config.toml
d_model = 384
norm_eps = 1e-05
rope_base = 10000.0
bias = "none"
lr = 0.00102
weight_decay = 0.0
Each number is 50 + 10 x the weight over its row's rms, rounded and kept within 0 to 99. Layers, rows and columns count from 0. The size before them is the row's rms in percent of the matrix's.

# q: layer 3 attention query, 384x384, rms 0.0418, rows 112-117, columns 128-255
# k: layer 3 attention key, 384x384, rms 0.0412, rows 112-116, columns 128-255
q112 120:39 38 48 57 71 71 53 33 53 60 57 45 46 48 65 42 68 38 35 58 54 34 34 48 57 58 73 51 35 39 40 49 44 55 38 49 52 55 55 53 55 70 48 39 31 36 57 53 42 53 44 46 56 71 26 71 43 41 62 51 38 62 51 41 47 63 69 51 60 48 38 53 54 40 50 51 56 54 55 45 51 48 53 45 35 48 48 48 46 61 57 62 61 61 47 47 45 52 46 52 47 42 60 53 68 42 61 44 61 55 33 51 39 56 35 43 73 55 55 46 50 59 46 31 59 66 37 38
k112 115:54 53 44 47 60 41 53 47 50 44 60 52 30 61 49 49 36 57 41 38 35 50 43 48 70 56 34 37 57 39 67 43 50 74 56 60 44 53 42 49 66 57 57 44 59 76 49 61 58 34 51 46 64 40 36 51 49 57 64 45 56 57 45 49 55 47 66 57 28 64 49 63 51 41 58 60 49 60 50 63 61 43 42 60 54 58 36 52 38 45 59 40 50 52 46 59 53 23 52 47 54 48 49 61 25 50 39 39 57 54 63 50 52 54 45 47 61 59 77 47 54 53 47 52 41 32 49 48
q113 115:37 74 46 46 56 58 42 32 58 33 48 52 57 59 70 64 54 45 46 58 40 33 51 46 53 34 57 46 53 45 65 51 40 52 52 33 33 40 59 41 40 48 52 43 48 69 46 64 63 61 36 41 56 64 58 48 53 41 45 54 46 36 28 48 51 46 64 45 53 68 47 54 70 44 50 39 49 38 33 50 38 57 61 62 51 54 42 61 58 44 61 42 52 44 49 44 54 48 42 41 45 56 27 66 34 49 35 41 41 47 57 51 65 44 50 69 55 45 41 67 43 45 40 42 43 57 57 66
k113 109:49 57 37 44 49 51 61 57 42 72 78 47 55 44 36 53 42 56 42 46 33 52 60 53 37 45 52 44 36 64 47 47 54 52 54 55 44 47 52 35 61 53 40 60 58 64 53 28 42 37 36 51 49 32 69 45 52 38 47 34 76 64 46 63 58 37 60 36 63 51 46 44 54 47 49 38 62 30 43 44 64 48 76 60 43 68 43 48 48 68 41 62 46 57 41 42 52 60 60 42 27 52 54 40 59 37 76 65 45 45 42 55 53 60 55 49 50 64 48 62 56 56 58 60 28 65 51 46
q114 107:46 69 46 58 50 32 49 26 52 60 49 53 63 45 63 46 44 32 56 45 58 43 62 52 49 66 40 40 49 32 64 46 45 36 35 46 67 53 44 56 56 40 42 50 48 59 51 40 51 36 40 47 61 50 49 54 39 32 54 64 62 60 42 35 51 57 51 54 32 43 60 49 58 41 55 71 56 42 44 52 39 65 55 32 52 59 34 47 56 59 50 54 63 49 45 33 57 50 45 49 38 41 52 50 53 50 53 34 47 65 38 43 59 48 38 48 67 58 42 51 53 53 28 40 45 46 52 45
k114 110:62 57 53 41 69 45 52 43 64 59 48 56 65 32 41 36 59 48 50 46 49 63 22 41 43 35 39 56 55 50 50 47 52 40 46 45 44 36 56 58 41 45 57 44 54 43 63 59 44 54 47 53 42 61 42 51 52 45 58 45 53 48 52 36 59 62 36 48 46 54 51 53 42 50 76 46 43 42 46 59 43 37 47 46 46 23 60 36 24 47 49 43 47 30 61 55 52 58 53 62 67 42 58 51 38 42 53 52 63 61 75 34 43 50 52 59 52 49 82 51 71 40 37 34 58 37 48 47
q115 121:42 48 49 43 48 49 51 49 48 59 43 62 69 34 46 48 48 30 59 68 44 56 50 39 57 68 65 37 58 50 47 48 50 56 44 29 66 51 32 54 56 52 54 42 52 57 43 58 49 39 54 47 53 59 53 56 35 55 54 65 63 47 44 43 50 50 47 49 52 49 54 56 38 45 51 72 48 39 74 47 50 62 66 48 38 48 66 30 54 46 35 63 52 31 62 26 50 45 44 64 61 32 58 53 61 64 46 58 51 47 51 40 33 35 45 55 44 62 58 48 47 60 59 52 57 53 66 55
k115 118:51 70 47 61 50 63 43 43 65 55 35 48 35 65 44 58 54 65 57 33 52 47 56 44 44 39 46 58 45 53 53 35 49 56 48 47 27 45 65 34 33 33 50 40 47 43 52 64 56 36 47 41 48 68 59 54 70 51 59 66 44 61 51 51 41 56 54 49 45 52 71 59 69 56 64 54 50 43 53 43 64 38 53 59 62 28 58 36 44 58 64 66 49 53 28 47 40 64 40 59 55 45 27 51 38 52 67 65 44 54 61 36 42 45 62 51 59 44 52 47 62 36 43 51 59 59 65 62
q116 109:28 50 61 48 56 62 55 39 50 43 44 47 45 37 39 24 48 61 47 56 60 63 44 37 50 31 51 40 43 51 63 43 49 51 42 39 48 41 40 34 53 57 46 47 34 41 40 46 37 57 33 40 54 42 43 53 68 67 36 48 32 37 51 68 46 39 61 55 59 40 45 57 41 47 55 39 69 46 46 50 44 56 45 65 47 54 43 54 70 56 46 58 36 51 53 63 48 65 58 51 44 53 43 48 66 51 38 40 60 48 47 40 74 60 61 49 52 56 46 55 52 68 44 43 37 55 60 39
k116 108:42 47 41 55 51 40 65 55 53 37 60 45 53 37 53 65 45 43 62 62 78 50 66 59 53 66 53 35 59 61 47 47 50 42 51 57 48 52 54 43 61 48 52 41 51 40 47 45 43 51 67 37 55 43 62 27 54 72 55 56 44 60 50 76 52 61 52 37 34 62 48 55 47 33 38 61 52 41 52 41 55 46 54 61 60 69 42 58 60 66 61 51 46 67 40 34 48 38 57 44 42 48 52 59 70 52 51 75 48 60 30 59 59 50 50 51 43 58 52 49 53 44 54 42 60 53 41 42
q117 115:58 35 44 35 48 54 45 47 53 50 52 55 40 47 44 58 57 52 51 32 51 41 54 51 57 35 47 67 52 47 49 53 46 53 51 55 55 53 64 47 52 62 68 51 46 52 44 47 51 45 46 53 55 45 62 56 46 41 54 50 61 54 48 37 42 43 52 42 49 35 63 31 47 63 49 41 48 58 56 68 41 28 48 32 53 60 50 44 54 45 50 56 29 32 42 53 48 70 41 45 47 47 44 47 64 47 54 55 52 48 58 60 65 28 43 49 62 41 54 63 46 48 40 60 58 49 62 42